Part of a small language model's weights.
Training: a variant of Adam for these matrices, 9120 steps.
Each number is 200 + 30 x the weight over the matrix's rms, rounded and kept within 0 to 999. Layers, rows and columns count from 0.

# layer 2 MLP down (transposed), 384x96, rms 0.204, rows 103-119, columns 0-95
153,204,222,222,136,177,213,240,171,229,184,166,216,211,242,191,182,197,178,135,190,183,226,213,209,221,229,140,207,212,200,206,214,263,187,194,227,238,233,143,204,206,165,190,195,219,211,158,249,184,236,180,203,226,179,203,224,221,175,163,218,209,206,202,163,229,151,205,162,201,166,185,204,221,204,225,221,193,176,226,206,210,192,199,220,208,229,224,209,190,214,213,181,244,137,182
203,221,208,222,228,196,158,251,176,214,203,228,158,209,185,172,201,210,232,229,287,224,165,197,180,170,192,219,163,200,225,187,170,245,167,203,258,259,219,207,223,159,160,181,234,195,190,187,171,188,146,237,213,208,272,166,243,215,148,229,139,196,221,176,259,203,213,203,176,170,187,210,167,240,188,215,207,213,233,238,175,160,219,185,223,186,215,207,145,254,152,200,143,126,247,201
154,186,202,182,201,160,232,248,140,256,164,206,198,149,207,212,201,241,137,217,171,203,190,223,196,191,200,169,191,171,170,226,233,177,218,189,151,211,194,217,184,173,182,193,202,229,188,188,237,168,163,190,253,207,209,192,176,190,223,222,194,233,185,192,231,184,175,250,213,179,190,145,180,187,203,212,187,175,206,260,198,220,225,235,192,280,259,217,170,219,194,235,220,197,222,176
176,143,197,178,182,190,220,162,241,233,205,178,197,240,171,195,214,236,220,197,200,138,199,257,212,235,231,162,214,176,190,178,235,242,218,178,129,233,180,219,151,174,210,215,188,229,223,188,213,192,222,220,132,239,233,173,242,226,201,200,221,193,223,193,185,214,211,150,189,167,210,214,200,208,244,196,138,174,173,190,193,213,225,209,201,185,212,164,178,234,255,174,211,209,192,182
193,220,175,229,237,180,180,224,229,211,228,201,211,171,220,228,217,158,207,176,182,191,262,276,97,189,186,210,105,177,142,173,225,239,261,161,163,183,154,130,173,261,238,187,173,237,181,205,194,162,191,196,247,221,189,174,208,175,182,180,236,194,244,189,187,194,216,200,269,138,173,187,203,247,159,234,228,167,173,230,190,224,196,203,230,202,217,203,221,190,194,216,196,192,212,195
156,193,210,176,161,185,266,181,163,231,173,213,217,214,166,153,154,186,204,174,221,185,232,204,203,130,227,191,175,171,200,178,167,154,142,250,219,200,252,221,163,187,192,199,178,198,247,173,182,213,143,226,224,191,175,247,182,209,166,213,216,194,238,220,235,239,189,212,254,192,259,200,206,154,156,174,212,204,172,165,166,238,246,208,233,208,189,204,282,276,261,233,197,268,146,195
183,139,185,222,226,190,160,266,178,159,166,206,213,202,242,154,189,223,183,167,211,206,269,164,168,278,206,218,225,272,168,213,163,183,209,150,259,139,187,198,278,210,162,196,190,191,138,257,128,173,229,249,236,227,257,201,229,166,219,215,164,201,186,197,196,224,155,166,198,271,199,183,232,235,197,205,174,199,195,172,208,183,200,201,138,252,139,207,241,174,267,168,171,203,162,277
198,194,274,201,185,210,199,197,156,198,221,175,193,135,176,234,174,249,184,110,226,200,151,209,237,199,212,181,224,183,182,186,276,206,139,202,177,271,179,239,256,133,264,258,190,200,176,142,183,219,224,203,242,190,187,209,161,214,238,172,242,202,202,220,225,224,190,208,210,133,249,175,176,171,198,187,245,147,244,192,133,200,196,222,171,184,277,246,178,175,180,207,188,215,194,202
195,127,255,225,183,145,182,200,136,284,159,138,199,239,202,201,193,219,213,205,224,189,223,138,212,268,255,146,142,214,223,187,205,258,218,173,194,207,213,193,184,188,233,194,197,159,178,212,225,217,226,159,202,214,208,182,252,180,205,198,154,216,208,209,184,174,191,280,207,230,209,207,124,184,181,232,162,144,217,174,220,186,265,187,189,199,180,249,205,195,198,215,217,168,197,233
180,180,177,183,194,190,194,203,234,176,223,191,190,223,184,251,186,199,213,182,190,198,190,207,191,207,175,209,225,229,189,178,218,176,203,168,139,195,169,170,160,198,237,218,199,180,157,232,197,219,221,244,207,197,203,235,240,188,213,201,206,224,203,205,176,204,218,186,188,195,244,195,192,155,176,216,191,190,205,261,214,184,272,210,208,182,213,157,198,237,195,169,219,190,199,183
179,221,199,190,195,193,204,227,212,239,174,181,219,177,199,209,186,218,176,161,192,137,225,186,247,186,174,198,190,242,207,205,167,171,182,227,172,186,173,235,216,200,200,236,238,178,267,216,175,248,198,196,186,190,183,244,200,218,155,195,185,217,195,200,213,238,218,219,203,233,187,187,178,179,156,165,252,201,228,211,198,165,212,220,221,167,178,226,207,166,203,261,197,190,162,202
201,275,200,215,215,212,180,175,235,245,154,165,209,220,151,180,193,254,268,146,166,167,180,243,189,195,258,277,157,199,231,154,244,232,152,188,195,173,154,172,193,194,192,172,209,196,148,223,243,268,207,215,210,215,182,278,225,189,187,199,212,220,222,214,198,176,196,199,222,155,182,181,213,165,208,243,214,202,195,193,176,235,155,151,195,202,162,202,229,172,199,190,227,164,195,201
229,184,180,198,198,171,189,195,217,185,253,245,163,230,215,157,197,169,158,160,229,166,187,149,204,235,261,141,157,216,216,246,225,221,161,183,215,223,232,235,197,204,164,175,202,219,155,199,168,167,258,229,188,234,258,167,191,238,197,128,198,191,252,190,192,212,174,199,225,235,207,233,198,214,169,213,212,228,175,163,228,201,223,247,169,180,200,172,167,211,206,226,175,192,186,193
270,180,157,219,200,200,169,204,218,230,164,151,222,222,237,181,181,186,239,205,162,219,191,245,210,147,200,195,227,238,243,172,247,145,186,203,182,243,186,162,211,211,192,241,209,225,231,196,204,221,179,232,214,217,212,181,223,154,244,216,208,208,252,238,195,219,186,181,182,158,210,174,131,181,204,178,211,138,234,155,229,195,188,202,180,220,183,186,209,187,234,212,158,173,203,196
185,228,161,267,224,198,269,183,171,186,226,205,203,218,200,193,149,199,197,193,182,232,201,216,216,200,231,187,183,237,185,251,185,204,196,186,191,180,198,184,219,246,185,178,159,232,157,220,248,140,191,228,147,163,132,252,168,219,214,194,264,172,199,164,136,215,178,166,245,198,179,213,197,210,196,127,105,206,194,212,196,218,253,163,234,204,172,262,194,201,201,214,184,267,191,242
151,206,232,187,233,215,256,204,186,217,236,226,198,200,178,135,222,205,188,195,178,160,189,163,251,198,226,184,247,155,169,143,209,196,232,110,258,163,190,209,201,197,188,217,213,219,209,186,186,142,138,223,227,190,181,113,207,206,214,195,211,180,216,192,214,209,228,180,195,286,180,217,236,191,200,167,216,189,260,217,200,172,263,157,220,192,215,182,241,205,183,219,201,215,219,197
191,229,130,219,219,196,217,216,240,178,154,213,251,208,200,201,220,237,194,203,182,149,213,190,235,200,262,201,227,150,222,212,224,154,236,217,186,227,142,204,214,172,235,235,182,209,176,206,192,171,249,172,184,231,253,221,176,264,212,210,243,156,227,200,193,183,164,178,274,186,233,230,184,175,177,228,199,216,119,182,204,180,153,234,155,195,211,170,178,179,247,193,226,147,192,137
# layer 2 MLP up, 384x96, rms 0.222, rows 104-120, columns 0-95
268,213,165,180,190,191,224,216,163,243,209,202,206,151,139,157,249,231,236,232,206,208,259,174,215,170,201,256,206,208,242,203,197,212,258,150,170,165,193,177,191,185,221,210,194,164,161,187,143,215,125,220,171,187,236,235,133,195,209,204,217,172,183,172,213,190,161,230,117,222,196,189,206,287,191,190,137,259,217,227,224,197,151,226,235,213,181,199,203,178,178,173,188,174,220,204
188,176,172,220,200,202,205,165,178,153,177,243,221,206,189,193,179,209,248,225,222,212,215,156,242,220,154,167,207,224,248,220,192,214,209,186,236,161,216,203,157,229,198,201,195,182,211,209,166,223,180,218,151,192,202,193,203,168,197,207,275,163,179,130,186,177,215,189,166,185,194,193,197,230,232,187,236,215,188,155,182,168,195,221,257,198,200,213,188,236,145,219,182,214,204,230
214,159,226,239,190,213,237,208,135,177,224,159,220,224,207,144,183,186,255,257,204,250,250,210,163,198,196,166,214,192,194,186,212,130,231,210,167,199,208,221,223,223,188,187,193,208,171,147,204,188,191,195,201,174,225,217,172,213,196,227,223,180,154,259,196,169,173,221,174,238,211,250,173,208,215,153,177,256,257,181,231,234,242,200,210,238,182,189,179,230,158,202,236,216,252,192
198,210,172,198,223,178,208,194,148,176,196,189,218,197,180,207,177,202,176,204,209,244,172,161,201,147,157,196,163,226,203,180,204,154,230,200,251,144,271,251,255,206,219,216,202,199,191,210,204,220,143,194,147,224,244,193,214,244,270,213,202,170,246,179,211,179,203,258,173,183,258,210,179,188,212,230,210,210,142,240,158,204,177,215,186,258,189,217,180,195,185,176,243,158,227,182
225,241,197,206,247,203,228,71,238,222,186,200,139,208,190,198,186,216,181,177,235,182,168,200,214,162,205,263,192,206,205,260,200,173,207,193,208,169,228,227,219,200,239,254,163,194,206,187,183,207,123,238,182,216,194,223,130,182,213,224,199,194,183,162,169,150,233,291,199,199,158,165,140,252,237,247,176,205,176,187,205,244,220,185,215,199,185,233,185,235,208,226,173,221,228,184
184,237,218,213,216,185,195,150,193,159,190,177,163,211,198,144,204,233,165,152,206,222,186,188,244,213,213,226,177,230,232,192,190,188,271,163,157,207,181,261,195,135,223,146,209,174,191,180,180,149,237,210,215,214,216,191,242,216,198,247,240,235,224,275,177,169,216,195,168,209,258,216,187,212,185,245,210,168,205,170,306,217,192,180,220,222,123,255,199,216,168,186,141,168,220,256
225,186,196,174,199,216,261,135,159,195,152,153,209,214,186,226,213,227,161,190,156,240,194,138,155,205,195,181,247,194,214,234,158,216,272,205,200,158,271,216,173,224,250,213,190,185,218,231,201,226,155,238,124,211,219,194,228,214,219,165,230,225,267,233,184,193,171,244,177,189,247,197,171,246,219,205,177,205,168,172,175,175,185,188,174,174,185,203,227,209,207,262,164,189,231,182
184,203,228,208,197,186,262,209,198,195,234,236,146,257,204,221,182,173,176,154,224,261,149,172,198,221,143,223,208,233,210,186,212,195,264,190,211,206,157,205,179,180,191,195,188,198,186,210,178,153,229,199,168,200,256,185,174,198,200,300,187,176,157,205,171,216,225,249,108,229,217,238,192,210,223,149,192,183,176,136,195,169,191,205,227,241,168,222,186,195,215,179,169,161,207,269
163,188,193,253,248,249,218,209,197,183,202,211,190,169,194,195,209,142,149,188,195,179,222,245,166,212,190,195,203,156,219,263,191,190,215,216,168,183,200,208,184,215,236,214,183,195,183,243,199,139,170,222,188,192,212,202,213,191,229,237,216,188,172,165,216,175,241,173,177,204,196,169,170,226,260,186,179,198,200,186,172,180,182,227,165,224,139,196,198,209,196,204,233,229,155,186
235,209,212,241,240,223,224,213,140,172,246,165,172,173,170,238,206,156,236,181,225,200,184,209,201,226,199,191,227,183,240,225,203,204,187,199,155,211,169,172,207,157,178,216,228,201,200,221,164,166,188,209,207,187,231,192,217,211,182,263,168,161,170,213,177,196,218,246,134,182,206,180,199,223,159,189,195,185,239,200,217,195,187,177,214,197,181,200,236,200,153,189,240,224,194,212
206,245,205,261,221,228,206,159,173,163,229,182,216,259,199,219,190,241,163,217,171,207,239,174,225,137,191,191,212,179,313,152,191,212,252,208,137,152,223,212,204,164,164,191,218,188,162,222,217,229,216,256,178,155,216,201,197,179,219,207,149,190,233,227,206,156,159,202,184,185,219,160,222,206,183,233,181,153,145,198,180,234,183,198,221,179,203,229,204,178,232,173,186,207,162,200
239,250,213,190,209,272,244,200,190,221,219,216,97,208,151,202,175,205,217,183,190,229,213,199,205,227,210,156,229,214,183,155,179,191,228,194,162,212,161,225,185,225,212,207,162,211,220,185,199,195,185,215,217,203,195,203,150,176,178,183,166,255,124,191,224,190,227,194,191,203,202,215,198,208,245,189,168,206,171,185,277,231,162,155,175,223,204,256,239,190,232,226,214,225,232,141
218,156,216,223,183,247,225,208,178,200,167,168,239,161,241,159,186,190,239,183,181,193,268,186,181,134,203,180,166,199,187,210,205,182,212,254,163,206,219,178,220,193,193,188,175,240,206,230,201,217,231,222,180,215,178,161,171,238,213,271,232,194,175,195,207,153,188,223,168,173,168,203,274,181,159,168,200,198,220,196,193,190,130,221,233,228,204,215,248,169,167,201,206,217,260,208
247,232,200,210,202,244,256,188,140,182,234,230,240,215,169,237,180,163,218,233,220,212,249,174,234,219,238,142,188,209,210,206,192,170,222,193,218,123,193,190,199,223,202,129,197,162,217,196,235,203,198,260,125,169,165,199,123,190,170,267,198,148,221,196,178,196,163,190,238,166,224,159,178,181,210,214,210,160,226,185,186,193,202,225,179,217,209,218,217,231,191,157,171,209,211,251
189,233,231,206,265,172,197,232,189,200,214,211,259,187,197,182,234,159,236,166,207,207,229,168,220,186,217,215,207,289,168,202,232,191,299,214,192,187,218,225,220,241,242,202,214,185,200,180,223,195,203,223,182,203,221,215,176,174,257,181,169,202,140,177,174,136,171,186,221,201,200,166,198,202,227,180,215,237,154,163,197,212,137,178,198,184,179,232,242,180,215,210,165,177,218,127
177,195,203,190,239,197,225,109,173,203,203,118,193,219,243,121,194,227,230,200,186,227,173,195,220,167,174,234,176,173,174,245,199,200,206,182,185,172,204,205,257,183,191,180,182,183,187,249,134,219,197,248,202,187,195,252,205,260,187,168,221,208,144,222,233,158,234,226,170,224,217,207,162,213,171,200,252,191,234,202,211,185,187,220,185,216,174,215,217,192,138,213,181,218,194,178
170,181,215,140,188,253,222,242,166,180,160,173,154,182,227,265,137,184,177,237,240,234,218,188,159,154,207,248,226,195,190,175,193,146,245,210,174,162,180,153,208,202,234,160,241,162,216,159,188,163,237,251,185,200,222,170,200,217,188,208,250,200,242,167,191,215,199,220,211,196,220,144,147,191,243,148,210,205,211,198,249,182,194,206,183,200,232,248,200,252,174,261,190,178,200,210